From a checkpoint of a small transformer trained on Wikipedia.
Training: a variant of Adam for these matrices, 6052 steps.
Each number is 500 + 40 x the weight over its row's rms, rounded and kept within 0 to 999. Layers, rows and columns count from 0. Numbers have three digits each. The size before them is the row's rms in percent of the matrix's.

# gate: layer 3 MLP gate, 704x256, rms 0.0485, rows 321-351, columns 192-255
# up: layer 3 MLP up, 704x256, rms 0.0451, rows 321-351, columns 192-255
# down: layer 3 MLP down (transposed), 704x256, rms 0.0444, rows 321-351, columns 192-255
gate321 100:514451447492525515467509566519508500605495494529526457464438528541452541490451491479470411536504511499471476465526532468517513482475442475513475518469596434475459509515466486489493543456502490
up321 103:502520523538497431424477554509556506460529518499492485513528511460456557444501484524473469517520511502450431542467488636509539530492488538482451527441504542550458606490483541435523474518479479
down321 101:459539498515480447502545515500449471533437527528522459482466474544538495485473485479476469477525541550547574511462533486511514484586421511541586512452496545411453510485520542528502510479473495
gate322 096:448511415483528440453517523506448505423502466523598539486537488507500489415473531469545511508457540463449502524463488483571497485511508482541476479553534511461487474414497542494470487590567448
up322 097:478453475469491506533521571540516451500435469486560544484569407579543495489456490471544547516521464464553432543467493520490507505493520521503536439530453462403511479458466458483509494527479389
down322 098:533566521522399414545461538552475477553506489439463497500435508504460424452446558551439485494493460474483502460469522456512498493528423445472521476510493511485498513438497452564507579475542533
gate323 098:505449508560444518493490462510444552475563503466505537493552481522504530573474428486467442468486438488513560554517562573529489489456454462557459506517414523561459491518454487514546481474513459
up323 097:462514444516568485482511463520522482496525562465474512513487513495582595518481519543504568539529474519471519525505498488448503505527494433521533448502475514496537522517553547430495447478480497
down323 098:486450456491499515460477472563496506476538511546482598507467529509563501448511496494528512479550524515500502417533536573501486473543480464510463489541542446554430552545483565517479503447509477
gate324 101:510506497479495457500527513450400531453498492583494475450501502505595482475595527515532426536530455498487517546478569458524508492523512379551483472482546447446503477491467492446522559487476494
up324 103:567473428512406526491533492554555496550489514485501495546508519533506485520477499489492492508450491522602497463521466456440504449547508467525448498435494511431547532502469505484614523532476477
down324 102:516464495473511479513553454464471510465455496570548548426547510563568512491507492487494505497506473528500431510471525512522562508541510473452541464591523506490422394498528486455459462514508468
gate325 095:555466542470509499439490574461487499408499539380431514528489515452547493533464491485494525493501518443504452432550448557539477548503537501534512478514429563533506456536491502510473508522494484
up325 098:525519532449472545507538421472449536553464537473523548527470498463494535469500520471471482520461501461527517498573553553488496508523534576430500549550469471522555537428503474489410504539469539
down325 098:469553479513457439479463528485558511524453433527488503412549471450553504530513503473477417498503466517508462482507474505563487495450525488517469458465584466501482515522472465480484557487437489
gate326 097:567482483553557534532509525505472494517576500492481475474486558575498502564477518453408469433487499472549463520571446460497476521499471537459527457506558502482470544426511486537565515506605500
up326 103:490463438496465505456508557474514545449487470456453541489471462459491481434406425526517519462463517493450457485423538522512481517470516510518500556526422566516435449482529535558488450531505406
down326 101:560495546505538420489561509483466567476501486570438483445494500462541550556577465452533489459561462473471498510503448544524478471556536516532499447478471491495509466513591467478467498508460522
gate327 094:426538549524461471522511453445512473528521536518527548516496518476518434564538559512440470541476519505510528482481559510530499428391507468551506485447454507525555479540496452502475565490539434
up327 099:546430477476499556501477517519554483516536471507489479572466510396543500527483563537523497477439533551515546487534485401486503504522478492541519528447556529466511564520464480579473502448516517
down327 100:500464517559521500475495529492496535463586454473495514501498456549531537480509419475499500602424485493550467522523482475474430481513465533506534488484439555438443523494447490505501504527500574
gate328 112:439472417467497519503431472543468546466453518464519495490510508556495514593475507516490474515519487492491560433534446495469457527454518454455495470498538478503484474489495439511508505549471535
up328 109:489486492406554510578614472496468541520519546456527462534500591477574488525461590494535503525482538497444494589510511435472451510505530507446486537486504480466554521504446500483469470517507397
down328 108:490434478539521534477562433507487517515532517494489458511523515561453473445554530457506496507475530558488469547480548500511514541486453461522526468462527483491493466453503535565556599512489417
gate329 100:512461478516530486468573561417501463521477500482431522496547529518514511505525491482469566499509480498538438474451486461499491514558526430460393472556514529520464419486475469513426466535495494
up329 098:458586585467478448534523476555532551493439539545537452534508490516470543491451450457530490488499464497505555526515473489503502477453455483496512452481540363446525483562480523488537537409575477
down329 098:576535523495528560434554478534480447514572489455496516490508431430480515497429503467497514543514474425505521473453509512505536453495536409503517488423544425466512543483505489480418453525506484
gate330 104:526456527475532438516409535466474563516485573520491550513533514499551523498459490560526445438500480487501488521475458499468578524459491479565509480474517499462522542512511464418495542496449424
up330 103:541415452424443489467522618479440507525461527503398513464462486458504487510522490448529523481507457474541511565459516497552548516526559598392460491460467492545485483495476432531466492521466466
down330 106:540567498473541455492399421527461554538499419474501594492466540516495399511418525541488543536469444453482476547487481490443517512454542561459544461557535613549483506501544529500511514453461506
gate331 100:501512441544519512469503499429525538512477481493531424410475560493530467516557529507459451453501441481535494537467492505519495484546530546473537528507516562459476500527491507562414521481490513
up331 103:461457457488523469513517573487445518542444513418518517541493459561504448452425547536515528527523502533475456525559609477445545613496499520578497547482544478520522512562444522496494478531523526
down331 100:459521496479434540491520523581508450471550458544504490473466525514504546457516468461549472455574533483477462513465449493449488439560535485482534494530446477498542525485511508542463478536473458
gate332 096:525568463475461506432478492473507511528508436445481501607426490591491549522506459409482547489500444524438547457463532540534501479534530535463494453483523498504496528531470535475509463555554454
up332 103:520500521536539518500528465473486524508495467464465548489477419487466542455526501481471492382466506473432441589497500480544440470514484538520490587493428527583516482465443524543516492526437452
down332 100:551542556571485494510499512530480484535506516492482503461549499537558484479530469478482456527490604484517430517510379449547470514493465495436485525545545551530429549501469531502503550510465488
gate333 099:512471486472508550465479507516603483481485396520560492543522469498536474436458476502541480461479359549467548429497495472388501498582508509504454508472564450476443528467480479521582491438445517
up333 103:538500466508446505563454540534510515564518513458484479538545477419465520477448407485503502537455504392479513512490536489457521466517552504456486466612458542534446508508502538426503477482543536
down333 106:497524561507480538521462509540519506504546488460504544529453497473520432456551500508529429474466479446482508491507481541506466511530511464501474515502533468449444548504460513559561508526523468
gate334 102:530517512545448514370500491476417448471500502520533537496495528507440451520494559516443523495540491476446443554442509534527539535537478457449460550477538472470435466483493500566464455505492515
up334 105:449541469506572521534515575530538468514480457486513509467453488444457531470581508469526483538544454545532550417522495444446513516476551521517536481454459566551474538509561572467472450503496484
down334 103:487515472543449472446453519484496470557493424525471506442479489431527567502505535539513492523424520541495563431478461447446529525496536512534469398453465565469555549504571554491451497456540498
gate335 096:426444511516509512499533477488522519447435603443478473418539497484492485502412536536491437424544527510564547461438493520517548482449500461550581498417503431503496448506438482533456571463469517
up335 096:495508465466543529485556503492524473464518520560487486495444481557505587505517467515489528504541488515546499462537501536555439445444492515450487441529609519452518462459540498530487526500458514
down335 096:499477526560514442528524532499507419556573463499462513434478584522467497454461501457483505498463445493488453491499480503447536575446498538506440522622513502489418476562479451477535498518506541
gate336 096:504497563491498526419569483526499483477534489489484490473520537549425442588520550438495460468429391499553523460521503489486536503459449502478474445470528540474465489561487570500486489530513557
up336 100:488440495488448480471481485401426517509452545487447563498470503489492503490502482500454462459490482479431446490552530498543478521478569418491505554495463437567512565508535486472480479586523495
down336 096:493476497519503553495494539479519537535529540420515505535533546464488515568467558447498429513513415506514546481520518422456458557468486449515443504468517487486464506499397483551497466539527500
gate337 096:544467501592550449461532454571495460474477546516479485512420529478485531478508464467500570534486535496505582563554541476516509514447496530491424481424579539454547401494499536535527513528523516
up337 099:520490456448603499586559424445420594563510505443490470528474492516467495465512442517523565535448478506491532511443519541515490532490481495526495496522464522466503448450551503410565492434561497
down337 104:554588520483527530455484467512529381407548471555554494530495541483518437529513434424506499559468487523587526533468501480502563442485545484599531428466502514502525530500522485552435512517489518
gate338 105:581442472496467521431477557551579464511505502557509528440506499468586468496491515461480429577510587492532549549543541465488504569571473484427545543485505528486581531558483519527529505424549567
up338 102:496489508551519527480463557590459550496492510603442512548488502452561481534535453533433554574524552483481496501471519587571537411502462480478472509526416462569523496568485483461474538482539437
down338 101:528558441528501525507512552451503538573471510490512520439473534536579469570516479500560513518509527477545440536490468446488472454496508478495440553436423465427517484538514551482482591530499493
gate339 108:592489460466477484468529532534433554470476442486513511506504490487524503544564482469502497517485467481469545470399489510451528485530496528480520492530441500536492545482463510507508523513456453
up339 104:454490533484520446491508435523459483516418452503526508528522447473419530545476426451497510531515522520443539461528479564480531509515490570423511529478538501445513498539530561555492477462538485
down339 103:517516497492474489470568469529541470527485454471537432528489543522529464550526520414504526475576471467476496429459530518422485468438513542480465541527532508575526561501536517582479479484485446
gate340 104:536455550480581465522469446430527494549562527504516499496484430552493528515500486500474528472517504515576499493462612551501512540507466500496585498474488469509461489532537499465508535449613531
up340 095:552587529414461511509536507549521539520479456517451479575462487475458595478572591525532417504564523462497520528455438527494526553470455475523468503540499502529446530497526482482537460497445471
down340 096:521505479515518465548434519489421517538471496512525510474511466527475411494451515503470530551437539499485508518444470475502457565482480561526526518537428589505604523508425435522456516523412433
gate341 102:570527550592584482483491491482437446494549522509528518462466534495463489497517489454489507523432415502572487455383545455484471488525508475471475488500484498537518453495523535471483502538552510
up341 101:496486564459559459460527486481550554563505474494496480516525520414478463544504494493562544531441525443523539457535501541491561528488404467492449469499493555481595476490474569519471548434496527
down341 098:541531517459485433542529530469518472396502510597507520464506532466548563513540511481498448458482478592525514601534475523531542536515567528511506579511518514535511478522556407557565538564474568
gate342 096:484553527480495449528402472510500495485536489540473482501541468422537477535453480488393526540571487474517505486560498471550507531509552449501479543563482549513546501515521470496520523516511555
up342 099:502509450560526507575514508501527489482490546505568437493471530557457463486461534528487412518507550478514456450499450486511588532533456506476538448437539505449548479557454494487488476489536542
down342 104:454548474501501507547523557505526550410550549517463551509509523534531504602534417484460419491591494468508483458488506505544535530562536479561505509445504487449530463509548545476520449538522535
gate343 090:527533584495567507465509541535412576473467494431454446534565492524477513505471565558469555489507506488534411473498504419494596477549587485382467454512488552465502459453565488447478464503506471
up343 096:448476482468567527514503473515551506527461444528460501493514427473508491553556496426496532522434479498514533470547525512531527564439485536547505494526552408500467474527508503474518564508464548
down343 098:529471503533524491492492476508424552491448528533523442494522471524464502434537555536461453464493517495533454477491403470527614474467508578489518483477480441538498488466486529494524452489462548
gate344 103:559492480511491523509559498515437516511609486518491570494512505390518492514529492459507546504517486486555487510475562541496418518502538391469520473584538472484425460527496535447529520467521542
up344 102:545505478472491487496434521493450444438510448550496509566554517463519500539456444445501500481407579524577479466477497514533523480524477501482550523515500471488468449511465492529478630531539489
down344 101:507567529467445504534555488489434535540516545487548499501480483537562533398534477494475447488507501468519476549474525519527407478497500526488546545579486469481476521476465564476507422580528520
gate345 100:562485487430560541549500490527447587557451506558451535439547566407510513433470500494500523528512485491548457488424550485547509527526520457607475537574477501466447502488521504520510483462543510
up345 101:509509475554415494521506471543514426464580486463562554552545482460459512415369484451537463524504405501495478483506511479536484501544538473527604545442501426497550490495499513533471509498520548
down345 101:469568395507454459513514496476507472570540515538455512540511499496536439456543559497556479481457447484481434618425500524501534498525500413537522500519477495511508519489507541521520512538535509
gate346 108:435520469481547528533454448515466575441457511510467494435543509477533539577483518516495517536485520516512479509530534545516507506486463429506432504456509476459432451492484522542508459514505453
up346 101:476454535485600454449446507558605496531451527475566476500531521495447467515497519516503404493455522542539477494551498502488552419508458485496548522459459511515484485470520496543497576447571485
down346 105:432503478525476447512513499461531551449528565512545425412491500557547483497468535470455470544536481478470565599480547561513494538512559481540524435544481516467475510484480482500497512501583528
gate347 103:561529439545528523458457492489467449493550480475523489516571523556543496458498564524490492513497568481474503544522543546482522536521505452524559537564492443520504506499518474424501508476539441
up347 106:479574475438517497476491441444499418510484464524565512525505519495505489529453526534471530483424530481464523528485497498422439499458563515518422454500495471479525534470491484498495507513497486
down347 103:497417539491412545452473517501515479474419433506487553554507519416541498546475479455508495444514465468582558443526469522420483485482508503507463532555472514512461476462489486492483508510490487
gate348 090:502489491448517450474514473520468509518512435512529460487488452466554487528495466558503526524506478493446578540451525474421452498530501515519512539559488508557538517502393444516444492554494515
up348 096:550485471508485465490492452440526463520543520507446451460514573494496503485461489472460546534514478447470499453481504487583478446495526490544411504503491546477559574446539466523458492543476476
down348 095:486482439522479448493486474468512502464499504556554601541561513490478476440465467496501452488467549540533530522546500555543549500539460505463503482454505496487463489501419496482438464507528418
gate349 095:532493514546485512522561437489508525536512495479500517429461527520575559495464498475474533482462469501450475503500501560542431482551533453529457446463523454507469549523514535527504506493519576
up349 096:451491501507426413503426491527576602495505487536447450548530463504479513489524455515503499474511500530428490493507584539539477553491513479557490458583506418561489496452516481516504494564498468
down349 097:545486491470457495545494506543509474539453449430559469521469482552578493504458482494555508443452536455495455498400621572551520487484472536501476498472543517447514469462507515489473461561450506
gate350 115:475466466493531538492495485509463509500557502511556521439574498535480487531488512392475507472524471461452451544467425549474560487552562506524494531508456515550432479499535522459557492555445451
up350 104:506525482523490522483421532563458593554495528521502491503522499473522523517507519579454476589486514510501539457479509488571467442496448510478468412494523536464561492523516527549449465521506509
down350 102:515535449549551488550525465481555444414419521541470519442566488484490455577483574405429453518468521486552497493514567538495567475514493507502503438476526512476499494488478550439452481495532521
gate351 095:453499519515451471500555497509507521558466449496521483418453507509398464466459485490487434495502491503496509512536504571539531443488462492487572492528492571477504519557495522508505469473463454
up351 091:522524451488532498548514578522483516397503526471426504468497558473463444498440555534467458520563523448490604517521480509516512488471412461450439508548529519502533509461525501514479460495486557
down351 089:531499469474472480521519465512468449551571522530485492557459468468479574535512458469465529555493514573548449503433523486440519546617539534482601562498528461549497477516471481556548500475532533